Each number is 500 + 40 x the weight over its row's rms, rounded and kept within 0 to 999. Layers, rows and columns count from 0. Numbers have three digits each. The size before them is the row's rms in percent of the matrix's.

# layer 9 MLP up, 1024x256, rms 0.0896, rows 218-268, columns 0-127
096:483545531439538450493539505493472477489437466444462555430518513457543485460622543550478526521477522517523521530548444517458527508431519512527494528437493522477523462524450515473486401498476399538490507552532530469518541549559456474465556558441488500507492534455498516516527473501559473419549536464517479555507530488482468546576469463466532505482460520473551470507501559500514494540478
099:417444558507501462486509412526556523513543472471484582485464448495548543538498509499377473596510477414456507454521471599501499464413506487499470555496484501534492508504501595500493581464481525514493480488500498487424510467509485492527474436543521479474408534491475503478464461562516539492486522461561541512467503553551502473534514459523563462529441409554453484493504495493547519525553
109:519468511534533504434484545470526539493487490480537550436535481477411495525469543498516450520476450472536546475511480427523567514461501460456481461429545502532483458497505537416496505535465539523556472552505496468559542433450541467500524506480484419445514537597478545482460553514484508483534465530513451375589494482468486522542468520520418500476515500558440467479497473475551503460484
098:538509455440471530488514536473504513462523488484514464606509430485575446466524519525537500499498464478517469537533463506536462579492575516521476539514516462489481477502461487435582486450495473446522520490456513580495474547465503447457506518523499514538525475516510598496482514421583496515448486449545514562502452447481438526484525525423550509519572514447510539467424514503527493524492
096:511503455517482533506515473566450558461498423511489480562502525475479437472457516524511460559471500555477449479473533495514564508585571489531421539572520406433569509502472504516565474479452513553445504500491494479483545543546499512501579516516432477481584481524448500511435464454493434516522504439489554466505495487491439530483587535535448519484532460514537495587508535500415554453495
098:500513522505423618467533534521508478518506515501495532500493522502481495520528557532547395512545539518544518496471553445486511506486496506496573458471490550539538408555495495542537508463484468593467447400490608443501532482512457588503517477526517521509466544482400525527516565485503490501487487501480504453490487459436495510523502499462541478520455451497518471451413529469442479515493
095:456461482445578489415536563462504469523426495452532464491555451514481511566532500465523461503555496460508511456523602492538424505504482482519453449544460416510556526564531579484461508518527506522498563464507476488434445450540603474488486507523543512551456511516514485553490537536568466605521438554436488547514601490473483509534451515520469539540465516488484527560492524449566542495493
104:479506468445538524505423441488488572481499464444520464524413466477504453449522454488531488553496496547526499497491456529568499407527564530433536439476470578469515541421480410515477372534554468418521422480578417498495466508533435475481462476410538483500479485508549480524527435443524469493538491498528469570496609519479554441496534473522510483521459483472436489565494600488482551486505
096:508446485513479501503494463475550472442517504559444501515514606526505498564496563417488503568508505480459541522479441489495459520463496418486577487504497504474457534492373438438541482512545491616468440465504461507404408449434573443482523465500514509525538491439552540483431471526420514521506496483511540582512452504472512563417476468507482492440498482474506456507512446525476529463532
103:557487533583464472491494443491498527518498505500459448520527452523504520456508463503499486532457518464426473503446492491486461545525466542553485529463504453556440512468559496499479556506531475514445524524578503508517453452533554463479503479529480493495517506583496532434459511560572484477571484435464504532520501502543523442481501452477485549543523502516562539545468563517455352512512
104:534510536507497520512520467482469554473464487468503532501538494463513457515496564482542534462523527492528448519543510580431453442526496433513599527493507461539530542506382489469575489475435467525518500524531475515441512501576571526494471520529477512528477530462487479549529442540516489499517517561437508474452484539603503505533455437440495458493470521514454470515588476443476440510535
100:480516493496485554516463561521444506447486473529561502515508545481489484488472456478530469474459525514505477509546487492468497457440499488515560540529491510579486443463450534519487523490499503484508446428537527541450509482494526465504539466481519502560502463469544469529488504415537555456607458435554451433466515521473511542500496499501496552468509503474529473552472505400456518536509
099:473484495419556480514513414540519541471527489447496476548497485504480508523547518506497574548439527477442440511512542531554441422423452543461488511517569463590528515489492473496487483479584575489515539588489526407460503452511494525493542459503457585498511469492527517453441547470477501527455496492485477464517507556509491563565555464436519474466526450504480499566532554477469576535461
102:444540575476521457520484472477527533472589535500515535445470496566490459514466563546494540562555534476525475653522489578471550480506550487444526489526478483583522507493528533485527403431501458525549482501477451521485509619519507513526494482505531400451558481500448536528527498525537533464477536483403541512483492493468471466528468458469411529502506472478527491516525491487500505568501
108:476525504460469487479493537560391602530466439498454480447440495476458457472424485480548498487498448520495524439504551602515552481477506524530580568493558463486453494476374482470477430470517514541528562503470484501463466412483528509509539489478478513576517459532536507474542503472469507507545568515523524409470460467507475503554542488511450463544490423449469497480527518540539582504441
097:494562479521503503492494472460457534472564517376559549478508506526541554462526496485527523512492500439552544485503426484537499482492469563552517462439579460545556537497524525484488485515475444499522478531491470490491554483579549521414520415489474513436497550440433490493497442493612496522476487485482466556506422536491474516530506518550507511510551539453464499546489542537422507431550
105:475527520473547487480537429522444497462482549529528490518448478508494474496493509503464447487612510522536461518513510586490486458469482512516495532477456509482422499458527435493550476481501523482549505480561523499545487477458580450493496469535502511479478571529496498467559516478517450495516436502459508570529522464412437571570559417569501536600527496517502493554451482471542468451533
096:575515585556453466513556561467494547517491475512502512543425525534489521499516494499512428542432476509495465504469519488582540433524417516486461477462431521478478572477451498540556537538514507469511555508473509527449507431475479562462564549467500490508506500513544463420524544482567442542454439445501478488517519460525520484501508354457512472555536477469482551507461515484433504583483
100:492489564477495488495434553463578523475479555462549491518465454471516486504497472470457449478521526539544471488531493532497561437503469448473510423471486559517538513537449472527512521496526496542496471503461486554496546544513569543575532454502535492507484568526526542521508456523471457563578554511574568535485511483543503528588488494493547457509464386529535485438529489466435497442478
101:577540464419576501468470501487537522523498460463509463507528479548459431519511511470444452503488507475519451559495557485517479505552548541573505532555536445488469480541548531465503522547523488490526521506494517477484492551523517426441475510503485458521433551452476462484517484565504469547540554466511505449536512506473505475529537540500434480514493468444476483463557540439476624507555
102:533445494541495553524554427435487558442473509526523493462468482497590519522537489511512542534466455530467524615508480485468456489460486503502515466505585475522571539515570485432541497433535462494546553460498549530506502531541488534513526485553504553497487458515526531509496517447530558439516426438463500465528466454553515489510490437499580507508547457482534454517516439464516542432527
107:494448496518527521460466501519514539552470485490481572560408481588522492479523522474470507420461446409536454497489497435567472537511534471560530533434525518517478504490523527461515462504500460486480480493465499489558513489422503523495567518527467494523450478529517534490503565509504498514540499579507510442487544489417538531514499527407493584564480477550460511452445547518521447529475
096:514493525570549581513455493501518407497458516552488480473427548527479556489547531456553538470508534522509481459441508479476442526471504496544546554485536536492582465516462422524469502446555503495533455549499496482470483588509525547495538513428425518516549463490492451510424501521474467476553490470523476585497490449482477541479530499514401514527477514546536477504542489576512602534480
094:515526427523501538463506487416557523474505509474525538521548549556515438520478497509440503580396477481492533457489501461485518443439501490493615489503529548488548493546552482538555470495479468478465456477434527517469478548565449460459441587518545478510506443539506477497499500498519480514490506464542495512482506481480494514516571462431558492578488528449489406477471509479419514579532
093:459464443515480454450530503506518439500453461446512545517468522519518426459606578459448527517539519526468532474491452530473479489437515477464461432508479444439491531485548487560434454458508501540479492491510479538454569488582465573471479552522433463501553426480445563558519441417483486511544563479457481479450501461448443490545517458524567574522486481504504398429561517482550538497516
100:543505499482469482493549561542449490498423490502492389512498524488515561501461507488493500483554483532522561453507417557530495457415517550471516511467521522526508492532505531468550540489517507447482494553575495554560491503513445494557576502536537479426472509500481518510548458569485484523466506454442504552499468396468462491502557524507462514529498533527603556549466515482504486483576
103:516449474487488435492509517479469492486451545494500504428542494486541549547576448437447450564439556504538481583467478531476498501417481497533580456549530498480468573521463483490490392489538451490524453538491542490473514483517527479543556560508486504512475518505407528482430493506538495511515468471529471504483541492488500571508479587526506508450523502593466525518451559550552472508523
100:467472561502450544510450485536469557444513515487515427505375475494505472540530568476494519471480529535442496495518486554504466459487568557420503483476517516457500574550456508479539543498515465448467512484537495524479521519452466506497535484486486498486529493524530459427542477503557487491462442438536470546472624480465538519483535601454443517512492490448533486440525442492517511440462
100:466495562476525443525536525543603449557479518513536523553409507532591452528476455482473631474448409490506481498546430555486555524475500453493506479468513489525503497513451538532469525526440503473484442526434510507463426446527502479483515460563489467531549566514471490421474463530486492518492527457503467541485524540501496446453488402490493510464568501499467491471501521482488471491540
088:504477523483574528479496523488544519443524423473489477528515513509535418533535557526556504511475446426466517533469474493506587542513493494484525546433512529495491486488489502474503512483463554485481535454440527539479524586520529474458378459448471540519405461515530537562502527517470542558484522500478557477485483481462508466588445431515539478472554510484577531468496392480503523508500
100:493444513483512509555476506481560506508491475523525540481532542450454564572518484497512466549522511505498482488453447534507466533542454483509561588538425552545553415573517495546507515552452463514551473557460474513382497491437483491527463471546500498570548444445477474520527481541495545417407546558462482514524552475573488509512435500474435459466545515497554512577470508575500525525504
099:534519508528482493470540459429521511492520471595557460543473523452494523508479440446568460556503520560490481499530523504603573475510533478500497454507485505465504437525506472518523423458559507417504544497505485582538442509574495449492470461441518422440510492485581446525500496495539441585452531410527505533462564592498530495470483484461455513552450495545542511453480557546474415496523
101:477501464431555490385544471466476460446502527452474408495527488485528486515476497514486451476564514479538414459488501489494476530488495538535546448508488541422434468522534430538457557577503522518397539536523510522523470484486516467500554482557523519445499541503460484570515524518481507461558465569543478501535459496506472497473530536441534559471485438460565466481521542555496489513527
098:500512530475475475572552520535455466477588479506518422486463488516483545449498509453532553409478545493473449490469449577497396458568424509524474494531505525456481421493508499513490498536394470457481564497456416532515484512489502465483505470493480456510446519516508567459555546501576474491476517524494461556500443489563448536527550473563527513558445470533480544444437556522569415490500
104:511551517588506435496478486534536498467505472461492466505470547505575487490506564594522492474467476455484548518513480508468494508415499440520423472567485517515496530486485430499586594525482484546485422512528536484402520515488492501366498455557470479528549543500468398457481527520413545499458532430413489530500575467452565508492529501515533495534515464488481466517496530541461482451509
101:516468557634508484537458439546489436471484511524499475505429542500531552506433545473524505454472495471442456490459464456541546470458514445552549509429517548467529567531448564520541504548575509466425399470520510527453498450475538489501536453499540513504534480558513455543549439498464443522541491567512479605497538554500494524524568502497504523518514522474486478486530471500503541469457
103:594514515569497522531559538463502433573511509481501508474493469489522466464453521510492528557516496503546495493477492505528483539490525438461475498439512451487428517484496551552474480453537498548510507411480494461512546490496432464590532470518530476521505496485517483485465561439554521488511510482496514552480453494417602559519469446431556514548482427511565506535472520458528489491502
090:531428507517443513493495508458472532519569500493536494549491472447498566478524484523457423531476480511479513540454513555442550466477453399480569445489516493505495494461466492506508515485538467561581494499530545539492484486464529436508485514575527509499507452473516514543485510500448559595478519456467493533483565430513502504519549621455545525524513483473553520463420466553463443544532
091:550510480472504446509479587512464482530523495414452566464558519563475476486534497498469503521538442511496587487548452580442519557543485537528520458498538572533521507490542539457467591518429508528529473533516506529489574502545421499486493489484440469490552498566441488425512502525473494496483589525563503467479494489548410477385508467495510516463464498478458530543439520496476528511529
099:452468535503506469527478519490493432424440609505522520524588481509518471411501573461464536537553440389421560503549521477529511563457477470495472470496497523463543468465452539424536537506521493471512445530523524429568552492467432480472526452497456511529449497499500504510491561440536458497415474466490480438497527560502553509527469469482465497523552494556549535492523484521486450442510
101:530514540475506495548514483491434482501556429519458547542436495498459445494469491507579521534444545550485495452482479514497496525555609480517500548555461526480495498523510538463449473509546393506436428492496427472547538526510464501479429497540495410494450436472525517540520450501539513525450528523484539399498481512490513531523533479444481459521566577443497517514518505455527490522510
099:570550499524552419527502518522505440469510522501471400489522526523456563521468475462514445535449523533489492502477558496517496457552449462477469502504467538499426498541416497457545547472548492484601553506449466541492398523494497481424569509481487582549518521460509511474489497484503521592499489532490516520527465470505534514510447498451457538507488493489498532488424455455505570506504
099:551453555467525559567518560454530604509539532441455469579509484520545526495437548479546513452527494603579570479490488474505514459516519463524475447443518501492531558530438453530551475511460485531551553478525518468484577574420507445508481502483560470479497481530444492496507523495545487476483498491488504575555498531447477555501562514475470439544481470465524477518511542536511511479466
096:463534544496470478456438488546513490522483514508457471528512528498413451516534504497478444518484521496529487399574421521474533483451503521510445557432525511446530535364468488503467564501515453582470522487468461455450476543435494501451539568471516547570457501441466480425537523520537532474460500476582449455495579520502471599531516517508489520479459480481543469529480475557523569480530
103:515512552482465482531487505501509578494514508501490498529429558500510525491374549483515451478554394469543507540441478472545530512501459480473505506611431445492440517482543467519506444499472460502593494436454482528490424483517463525493503459534497422574524511434517526486596513506505558540501521533479416477533530438516464511526469493516536571448456412473523501508545463469518538451525
090:615475451481584526514445407491515501464471507531536452564440466502446529444558528519534509545516468449466525338485493476453497535515538548482492473449542546522514464499452491429480486494555474505545485538526540435568530542515469521560548442498409526528480368492479459483498512543476519594508506526519512525481430418491440565531551475481503516580484543482463431431474566491526459472480
095:495569465500478476519420500489487500476550462434444558606513537519562547505532533445445516445529520508498528497507497522560454520523483497514509442502483517462424539474478466553462566502491449591510481537493505492503567511522459517507530583560461458465468526561362565479585401458444463569530498564500544424534478446433470509565526513552482535513522476483518471477485462502537515548497
110:484535531633511533444504466447507517508479499460502485581466536459537482511506583528536506525493507474447538520505541515454533527518532476539510548518485495534514441442475537481489468558534537443483524528479472534447503461517556528495594477500452505473488459456503453508533464486533511542486555471510582541486483452434520550536495430491466518497449485551525449427500567510546490479523
102:478567521537471546496522418521482584472482504439464543566467506505519523458532534507544505482476433598499526473477434500481426518581519501513452526534510378510513499495549508491510507445531511555490487502532537483506501517510532524536421513516503496439506509464493455519533490516518522515475598499441539501420498458463530496518526499490503483462496504529579488435527444496476437544429
101:630560488470541481480516504503538553517432552484524427512491543429412426490482433448493509532470501450506483451540398523481557521491521529512485533481553501484415432519540472519557493550525476470501475571416478541532491475525555536536491533449494544453487431542478481457518494505540416415514551507448458521450544514490503485445488578520508555521511469507511533557602453496538472549517
098:586472571514555494527453505453426533507446464466481570451437510517514493546502463496457493447493471571556466550485505529489465481447532462443499486522499458550507566573509549447509495506503450508472496495521452489518473515443498475430470562501523493557491540526532513464509452465482456493545499564440516547449502479492463494550525483482498485435418478486450472569534542454517482549565